{
  "n_layer": 17,
  "d_model": 192,
  "n_head": 3,
  "n_kv_head": 3,
  "head_dim": 32,
  "d_mlp": 768,
  "vocab_size": 1024,
  "activation": "squared_relu",
  "norm": "rmsnorm",
  "norm_place": "pre",
  "norm_eps": 1e-05,
  "positions": "learned+rope",
  "rope_base": 10000.0,
  "rope_fraction": 1.0,
  "qk_norm": true,
  "attn_scale": 0.379,
  "bias": "none",
  "tie_embeddings": false,
  "parallel_block": false,
  "extras": ["capped logits"],
  "init": "trunc",
  "init_std_qkv": 0.0366,
  "init_std_o": 0.00888,
  "init_std_up": 0.0366,
  "init_std_down": 0.00314,
  "optimizer": "muon_variant",
  "lr": 0.0164,
  "lr_mult_down": 1.5,
  "lr_head": 0.00774,
  "warmup_steps": 0,
  "schedule": "wsd",
  "decay_fraction": 0.836,
  "decay_shape": "sqrt",
  "final_lr_fraction": 0.0,
  "batch_tokens": 65536,
  "seq_len": 768,
  "doc_mask": true,
  "train_tokens": 309800000,
  "steps": 4728,
  "dataset": "wikipedia_en"
}
Each number is 500 + 50 x the weight over its row's rms, rounded and kept within 0 to 999. Layers, rows and columns count from 0. Numbers have three digits each. The size before them is the row's rms in percent of the matrix's.

# layer 10 MLP up, 768x192, rms 0.173, rows 97-162, columns 0-47
107:457423557459537419573459624512466459460516541502559447490419447555548475421405541490531530509509587554517478546524434488487528521469555541467490
109:507503528492425494543491504466565611507514525436526517500620457608541507610544410491545561493494474481522565491377492445391486488513445549453380
102:480608433482513486459463492451463471434485437451395420534490505451447504417436575495408491521569477392467462372497470425430494527466466548466461
088:502520550536586470460564546502518449506478486528473456502458478526440568479468576524536527455471370496386530543494405503418500480375503493496523
097:476427452484454437471540486484519446515470459528380519534460464510452482540509476454470434527483462540482539488407552518518486489545600469498438
112:588481474469519531573468517520426417456468467390461466393561500415479428517505575420653541536496471582452482420436559504516500475468395501429484
093:547494562543445511413501414535462414471562416442503511491602440483457480523508533533520418500476460517586431549565576535428502479565465527351453
097:538539512520460442454550529575563527514402506542544615432412526503553456491543464462572461555488565450473419588502488406490486495502501494455475
097:540416455487533503485527526513435594554407490497464484535485445502573512529513539545499457521548514448506566422439443498485410351551416492472513
102:496534567437556517491432464409507441467514486541589445501440458461386423432489558470463531532421416473543487495463500499529547515464479462514428
101:428430470485530533522548506598489496536611612479539425471470424478567497535525547487498476456551438492504478590518512514493543543526555487504505
105:503488455491515439520466455482492520460601471535505553472502501558475443526512459441470507513489571543551577513458457497550459400502509520481522
098:592515499493473562486522483462565552590510514559431451492378474475482509535450404431508532465528531416476589394493541519453422500434474439470531
101:563435459547559511574444538567568450469407487522551500531539462493589581512476455496538478520454522540528398457545424476438452425565560513479439
101:555433546455510534538620473544464430399506503535469457538467520498514482437505478474536531500433509417638472453433397491523565487461460524566471
098:349459434452493515462516420507540576509596525599462498414517438518483512563543471489451550527503560505540535394554504437575500482517523546584507
109:545480495526501460489462509497490402578494452524569506496564590536505535464529476527507502449619549482453414512528563518499505577516435597556605
103:529526466565533361507432489464536376487401541506509456476492431465549494569527532515552532468511401486567495592451458469543465565489497515486498
098:455554595514515593547495470494398452402496427444511531457507514507544479560524518514547572473505570486506485549485482505479547490445438490553531
097:512456595486498540525461446632443432523575511447517440523502569476547536531515469538622541501485453545593488518515518601492496502433440382511519
099:564392628439404509607494496510472479460473490468553483500455424482462483435499532537435422655503537493570461430551565455485452507503623593456514
095:487541485482465457438463576556501510444470498435521513435553518460471512572576454495514494454525478481506400555604436482444448475533539534558474
089:558520459514526506443524436534539521448485545468434538565478484543499466536416519582529433510502531519505522444513518429572519497552527405508396
107:487488470527566526464524498500485554526531497506488540473512502497485628428432422545469490508510529525483504415543531482461602448581513523422499
093:495460465493513476436463558506467491478487446509516416502574470494523530574505560539474535474459532474441520554394540476525431468414551494517498
097:512525525466521531438578539511589523428485534430519423482561486434514461648533483469563558505634451394472592406575521522416562562543505519503586
100:462381564476494452441424451427468442530507515482469418490480414518482493448482441509505471557569522448527540447453521462502474544470569524459568
105:480556603526462469592469453479483478610546536347457565526536538473542515512583545559374517509453539475487502442585493609477504414363459488466505
097:516449495441504397551432591581512529419460432454432467438479438476521432416462567462470475466524472578600501505554440570538455448455507477562512
100:554561497473431540504460422465434506425471565445560442440497467492456527571476491450553575457553495493494503466510453452487507351566555474576553
109:413531502519522434465488475481443457581554428465474446466437593538538417493390436500486438470600441482471520456445489443405520499532573468488574
099:468535490537527480519457581463538511536476495468491456414432537448478454556448464564429508497568453574577550505542445498446526444426495506527505
097:459531460512488451457505506589548497540466562382452470437495536392588435456472584471446502446501443408572577543467474569484425492472561477531558
099:430465446428482486536484544550511466512582568529489533555522552471421519463505528532511509451500484418498481468498469490437524427497491515388458
098:548408552610526471480486536415459553481486509448493467497422468544429553512488458496448535575514512440441504545506481488469583457508493504545519
101:547557513526518584532410545561472505509533455484598553465480533533478521594438443519481449521559474466478484432494416526500488492385494489464468
104:559552552385530552456502493485468507500442483566437521488483487473563500443522510497564554570523465478476480505465552506400513423463620499472476
099:519551531378488444521440529578453399523493542503501509501458443449540603543453501598552529496441534504479442450478551503517550611487411509487555
088:487510508550476477542531519528520508535495525517412542403557579436513439581505504456414493422508482592538591521542527558472495515524498512514540
093:478560474453568465456517508610541493571523464448505499429507436476585496533512508438498495491446587520462517474480519466445451521525568556488494
102:581526537589515518533439528437506511361446503435517516530406466513504485598510501455591466388514528545487552514561610532441524508523506442497459
111:433519448549499502597461377490472531487508472436574513458524526481476468521467454396526587533530494447488502495606474518510569550531537512482453
099:500487530476472490429523509548451449491451573500496485447492505467512540498478513500477492499461431459485494495500477462454499553514579564633572
106:472530492498505506416538486491343441463534464389490409540364510495450504548521512436553467506526503535468543453497456572425443538558462527473503
102:529527507505563486562446503512498514522444477574459560422453448443518496527573467536456539561516454504451507531524435391487531479420481521475479
099:510518554472524488462487542537467486593481482447492468472533474522517486524494457521575465460522493514571489400578491578534506492492481477535471
103:532555490436504499549545574478529499566455596414509421483524470456521590462501515526498444468557488508491422480548605406416464458504499565516461
094:452508456520485581484488511505479407555524607556518461531485398440476515468544467541571532590467550440460477499450438539442578545480546538429555
104:409450582499560416544453533501486556489553497568552501490471571525473539411512524550555550529506564495459504531462485570462480507542468403603569
103:536509533565531503468607504481431509513473490529515450511530497485606479544445472474459467570476548464600514553581528538474497500506485510563556
093:526388448548522477519499440435427604509517587549556458506475524564509514435435502530407514500484579406438508526479495499486453478512532457465544
097:576492551509491506517420468493528521553515485468514523549473465499490474469458608529421500561568496540477413536496484518542531505477513433386415
102:552406410464588551425573520654514505558570548478524438544515556518506525422403426531486400520526559531425490497410445523504507454492464391558495
105:468539522445605437499503514472416571475455533415462425494515599566466427556469518468469528555444454528520403465523435576529542446509556567574538
111:467550531574572572469500541440522506470529560532590475484497419542463526428564479531501504527468495386545433475455575535482437484577579432558464
104:452465628438510468441505476549586395443457480539543500491419484529460522552570536427526533605468547563566477570513531476444488490451467527473578
098:516514504502437544544566505383449505470465496539510521516468487505484530572635513592485373481529399500543518461563533415521413479524460555480543
100:462514512522484461467472445521470455424408597448479511508584559532437470612583480576404499544488443469596512459435441513508465513440501444511482
105:426538555525511559471557510498503636513447466511534455631451504451553450484432495466523444583499527579499426534487592471376494464681553484488562
112:364496583485585513519449546518480561502435473481504554574502436500608472588397589387462513564448529524440518505577527454467495458445523507530525
101:580477355504451464446485498475423508549495601474578575450459491546479509549528511515526480493455559439524530557422533502501467448492440481478523
101:497583439526415524490509369511489493360470436458562517548586401526507527581543498528522544550410484467547502489526500565520545466531567520508516
109:509440443540548617540558419469503511426477410461472460533423536517462554483397514493459436463577452515408560632518515554462521490588526494455443
095:437545471574437462418474551518521508458519420477582400497514516563469444454457460514446458585463437522449516528413509509496374453503522519478441
103:449503645478537493512492491427499481491573551469457486476510410493498468488502543566505468475551477425467440514501571454478593472356409546415430
089:516469518519551477500496560562498435354514496502553442508452514525504427533489541450487536420462511502543493524532500484453501446597421431538514
# layer 10 MLP down (transposed), 768x192, rms 0.0646, rows 97-162, columns 0-47
106:483514509529503462508506496445512501466465554458593532535454535530553478492504507527606463466545521507492407476459532488477441500412498423428544
099:560484573573533515502495497482558494557442522507509459407512513551519518410437425461521511489548530503407574511482554512584546409551495475468552
099:478448580457463522594470500382474558465509535523504502492448541460535498555488512535539535500456515476617505560618440468501496498495485576445575
093:554596411571512582489569439506528512442517540555488470430500605473597505444478470608483516517527523445456496555594471543541474512547463569513522
097:546562519622567445433507497498471542412484523511531498510547463594429485462540458511492569461519526513555501493630440473600422504558567538576562
113:555492529521565504604473500491465465537477473533479404503372470542512479459460532504535426486443524525577525447577532521486507527549429451503543
094:441593450574594456556516513440417516418526489457544482551507571478466492604538475417452530526461498473492610502479462500539560513485598421454425
098:493556533520500536475490510524502507541521441488473509515536544545403528519500425596431517473597479506578464620540547500431508457460505500573455
096:537486430459470500525607470483514564559604464527565469523445458445501486432513610460511451391516446575616533460563534380535492523632489514442535
106:554541455484552533413526510520508496488430622481572473412549448566550424488521540535453439478472512534477519566459504455389546490540460473499462
097:511487519558366546477484555582560559483551567451452448542457458531528484503494524493522603533458559504465475486495400480450646506478583465554431
101:467450468490488450559571536475428513535492486491558584646541591484518462521496493449507566500533482499554509527448524536505486472525498497544548
097:533504502637512547470528404444514435497607456542459532490516466507534461493488425496460509501445495450489467531583443532471501438575480512518539
098:558428360446490555496407522464529469520523556549445475487519475458497427582475553475617544496460486500491445550533403505489515456508440542494476
099:510433505544400534570497565543438601537562606427489521477470504449475478582536546435511500522518537563566406558520505409472417555494553572386587
095:393469473537551477579520455541485382500556541507514494462586521503563493467454490425447512461438510498456470533520503538533459492506637511423526
110:655536421535451541462448454532430515549520557516481479504497581434416505510525549503482488402455552496555445518505490480498525472579436566405465
099:496606491541477531515466472471511357559473464416521545495420559484500521528495457510557541488494486485528493552515383530504452593491555520483536
100:460530483502500503570559464470510369556472497449510547508516435483547477501480419527435525455440535473527516492433602491463515464486370561530524
098:436401564418466444516504448471480434540440497480488467496481480444526457448483481550502505472608436471564538515526481509542406574484478466539557
104:440522429433512472509546532507519514515418498542572412572550522503464533558521495460504495560471544572581521457517447543531414497515519496475524
094:461572517474462499491550511483427630559418544544461508455511540454486505536487511537533491550486544572516566518483428568492544446415535553538459
091:492565560412406528535482444518521433569566496440558484575501539476564506418515453520535523341542495476544522494431525463578515591472487476538490
102:508502514515474483511486472527477505479553562493558478505450416570434561541604463582556428522491510451485486611453527465401493601494527507404535
098:456550546512488454510394499416514481441516564499480468458471530444487437504559494511649538500428509572403427481514501518505509495497448456381487
088:429519456567516472578552530548511456563485521547497540576468531500492536424367476524475426507580428549515579488479405478485467611581459537432562
091:450497525489474534452513398527516458503400601576469553550492430506525543582549489594519528392475513446487541478499461539551550552444579551518430
104:440534464473518581485428430457524540606446556463551447499390571473531380493466509510410544620555446502524513523582485493586538527474515633498520
096:454511445472370505411474532503515478538590491543503420458480553500493508465422551509538498463514396530441527532465507496456580582439494488593400
103:538537549466520494475575505511483494474461499541500543432519463642466504587589462489514527540558467400439472474475431503494405488492446492473530
105:551522425499436514446522513530573463542640492371467506523427513547489447551559452541590478497513471426612471474498492489398466509469510481568498
098:527455517474494518516558553603478468515463599566454526623439513541515497560468625572603511529508538538584436472516484540467518429567446533502515
098:507517549470567479464525469469460503507546553489516439472549565525505472461498422482444490392478550536559457593411475546513527407433443462439488
105:451538481507470546548523588487591595493476515480439524423504438508491447476530526524471636487527533540465512448630396471438519520532556547455486
104:571459482462503480500472534432589509523412477538542532445577485517530449548453604523512447432511487436397513463558454585455497417470429485536464
106:567473479559550511500478530608486458487470410512613451519543471401538446509551438540539421538537504379449530498455554506620497525503499511536539
110:563486484537465405419526440443617419501442528456476536454400532538556504453525456463449536513533555483370461480491452534542555522511325575525556
099:408514491513537540458526426435394420521415416574499547530559534432494461460432485408490567544496509496570562423497384505633477477507512549479591
086:544487473478547507461523517495526523506559505467670452547411468485490522530564521503491504611409537562557435460457527540546580449449474415528462
093:565527593437511502458544543526499533594416459501427407509463505443616372451512508442433592488546427587479510503531652542485491489462517505548516
102:442517458541542591544559580574481491565561515492482480501552454512485559445580483592453550473512490554484450524534572615578438499484555496455436
105:495498482433409458470533538465544469477513511535489486443508485483506435450470526568502387532585439456566467416509486538500467563458548513501426
100:446457454448523500343501511584520528535458610504454488529470544390452537504475465506468535508478554465461512434474478411551517515506520502485465
105:482547363583498562457528502517537485510470540386456515464513474476471503528558477477423558506511477567494517514425563480439565547420547478430544
102:433447458450565457472507504549444469474417497534521504494617421433481528547496531518461432484448471446498521486539603533597509483509545436423504
100:486526487544500521515584534496468534540426542511482467558496505591474453526434487489523560412534541529500497403521436572520532441531459510544518
105:497571522519494543536523493552515421530499454505512503456419491468494490481506472551618521508413503490533503549546473453570424564443544446532541
093:489508509483489487500546455576545424500449414528479470407549434479492520408523432536581449475430497558534523555546534528441481504467449480568464
103:418497491521526419463507482533454517520561478437492496507536432523466423498538538547539514588450508436441422531514429532541410519502457604433466
104:454570530518476448458515628547547560398483592550482424519433458510494512429615470491540580577473435439569483563517479472488486504509513545525529
097:572475549455549513513571517492532457440469563486569520454539452506539495465508557515434468527598500462401444489469542522580495516403515541486485
102:487464513494546491509464459504557432465484493574586482473488416443545552519530458489429384467440576486492554531522450587578501497535442473609529
105:520392598484523581518544467428508480460528445473466481472508454391462494598465449489550517451476469557431461496519479561520474459509476538491479
102:533579539533488475472531500505485600441556408523474510452407544489531517541526572571496430515514516499668366520457476574475380472546610505505491
107:457528510459529415487423515485564556537531473494483552569461565562570423421526576608504559459501487445536360446481454579506553485481528445525483
103:460445475598496430524447410437505545541531518522567472534481599556493517472540513459474645448490557468514632493551537459474479481468622461467524
099:504516573429552531427520426526488506495534460438369473522429503488465465422508495498548491441456514428519464526665447495599454571526573511524441
101:505535493579428652490436450577492475483426542393446471537477441560457548546513450576509538564463492460555489497474457468551499490570471426497606
103:483447600532553471477555540557517456516545485453540554465445485585516472459452483478510541490483492496470498463435499425457460560556499482445467
101:525553543532424482532500513500547500507531555578518500501395580482567448492438474520535507473519530539438431539432495559480614560587457467611521
100:531466476556502539428472497466569485521560468455545566461577474591535562510527559564508468544472501447456546550492545547536572495399457469493434
095:522485541569516526509484437489490458426539469568458458504517544608507555543460492476456417539538444507547506514417504561536474441496408552452479
106:478483572446437522508396499489457478655560453460465575511491620480378476512531460443551457559578473545493510488505498435522508462483492469600531
100:468470554488520564519457558555458444572484428445436415450466546523516489431479528514519520572538436563468450488460556596474488528470435458577545
104:491539523443473456474504486484542500514578540427445541469470478459616454473489595429510396526594483460440507543395417489427552485472501471474478
088:519470474587483493529443504447524618486573465518457533549586490527491568496568464505515380433495480440506523520495520531552523451541563608496567